python train.py --n_layer=14 --d_model=160 --n_head=4 --n_kv_head=1 --head_dim=32 --d_mlp=320 --vocab_size=2048 --activation="swiglu" --norm="rmsnorm" --norm_place="pre" --norm_eps=1e-05 --positions="rope" --rope_base=10000.0 --rope_fraction=0.25 --qk_norm=true --attn_scale=0.349 --bias="none" --tie_embeddings=false --parallel_block=false --extras=["some layers without positions", "some layers without attention", "local attention windows", "shifted keys", "value residuals", "hashed n-gram embeddings", "skips across layers", "LayerScale"] --init="uniform" --init_std_qkv=0.0188 --init_std_o=0.00355 --init_std_up=0.0188 --init_std_down=0.00355 --optimizer="adamw" --lr=0.0025 --lr_mult_qkv=0.4 --beta1=0.9 --beta2=0.99 --lr_head=0.00914 --grad_clip=1.0 --warmup_steps=547 --schedule="wsd" --decay_fraction=0.558 --decay_shape="linear" --final_lr_fraction=0.1 --batch_tokens=16384 --seq_len=768 --doc_mask=true --z_loss=0.0001 --train_tokens=194500000 --steps=11872 --dataset="wikipedia_en"
Each number is 50 + 15 x the weight over its row's rms, rounded and kept within 0 to 99. Layers, rows and columns count from 0. The size before them is the row's rms in percent of the matrix's.

# layer 8 MLP down, 160x320, rms 0.144, rows 149-159, columns 256-319
100:45 16 68 57 67 54 45 58 62 38 55 50 27 41 60 71 52 31 49 59 68 55 27 53 52 47 59 14 33 23 56 55 39 58 48 49 45 66 37 45 47 57 52 64 53 59 23 32 54 38 77 67 51 38 29 54 45 67 48 63 39 50 50 26
090:43 74 75 53 55 61 66 25 40 51 50 72 85 29 36 52 48 48 48 49 51 44 51 48 68 59 53 44 33 20 56 45 46 44 53 50 62 40 68 77 71 55 34 32 37 75 58 36 30 52 61 43 38 41 22 44 57 43 34 77 80 68 26 26
098:55 58 58 17 37 41 49 48 59 64 58 70 81 42 47 57 45 43 50 64 68 79 83 58 46 40 62 52 63 36 72 74 52 70 61 37 47 52 42 67 51 66 21 60 48 51 74 45 41 67 45 47 39 11 71 43 28 50 47 74 74 51 45 51
099:78 68 61 48 60 50 74 58 47 55 37 40 43 60 62 55 30 52 40 30 30 40 24 27 35 73 25 33 45 64 58 35 50 46 41 45 48 36 55 11 54 56 48 43 42 82 33 59 64 64 58 43 53 63 56 14 43 59 65 49 46 79 49 43
096:35 45 38 55 55 61 72 55 15 53 43 57 29 64 39 42 36 48 77 41 54 55 51 65 44 65 53 56 76 60 59 44 51 43 52 48 38 43 66 33 33 53 25 40 25 50 59 49 60 38 54 63 52 16 55 50 47 17 71 42 59 08 52 59
103:47 80 49 39 58 47 63 47 49 55 63 65 56 39 47 38 25 32 56 47 49 72 36 40 31 51 32 64 74 43 49 49 35 44 17 20 54 52 51 56 52 86 72 56 50 43 42 44 24 47 29 57 46 62 56 57 37 30 49 64 61 56 38 62
095:45 24 56 59 51 58 47 15 51 57 37 30 65 40 66 72 57 32 53 60 65 23 33 20 47 69 83 53 37 61 51 79 40 60 18 54 46 56 42 64 50 72 58 74 39 71 46 44 71 77 51 37 55 51 82 47 61 32 53 51 53 46 32 30
095:47 54 47 75 95 41 50 47 58 34 48 67 67 49 55 50 67 51 71 50 27 27 54 58 77 56 37 54 61 33 82 47 54 57 33 57 51 70 69 25 67 69 74 39 58 75 42 37 43 35 41 32 75 74 74 60 34 44 40 50 55 41 39 29
097:62 29 71 68 45 67 44 31 38 53 54 52 63 37 31 54 42 43 53 77 67 44 59 44 64 36 54 47 43 67 60 56 40 61 80 40 10 43 30 57 30 48 48 29 49 58 77 51 47 27 63 54 29 42 81 49 62 82 53 45 53 57 59 50
094:45 50 45 37 52 64 65 60 50 55 74 61 31 42 45 25 41 37 33 49 61 59 38 50 91 72 29 14 56 30 18 28 37 45 22 63 47 34 76 45 62 79 54 48 68 53 54 49 14 58 53 54 50 66 30 39 41 37 55 46 37 37 45 52
094:49 62 54 40 40 66 52 48 73 67 58 51 46 31 53 72 66 59 40 38 51 50 39 43 39 78 46 34 51 30 46 62 46 52 60 74 31 40 62 73 54 64 71 42 43 20 52 42 35 55 49 59 60 53 40 34 38 52 60 74 35 50 50 66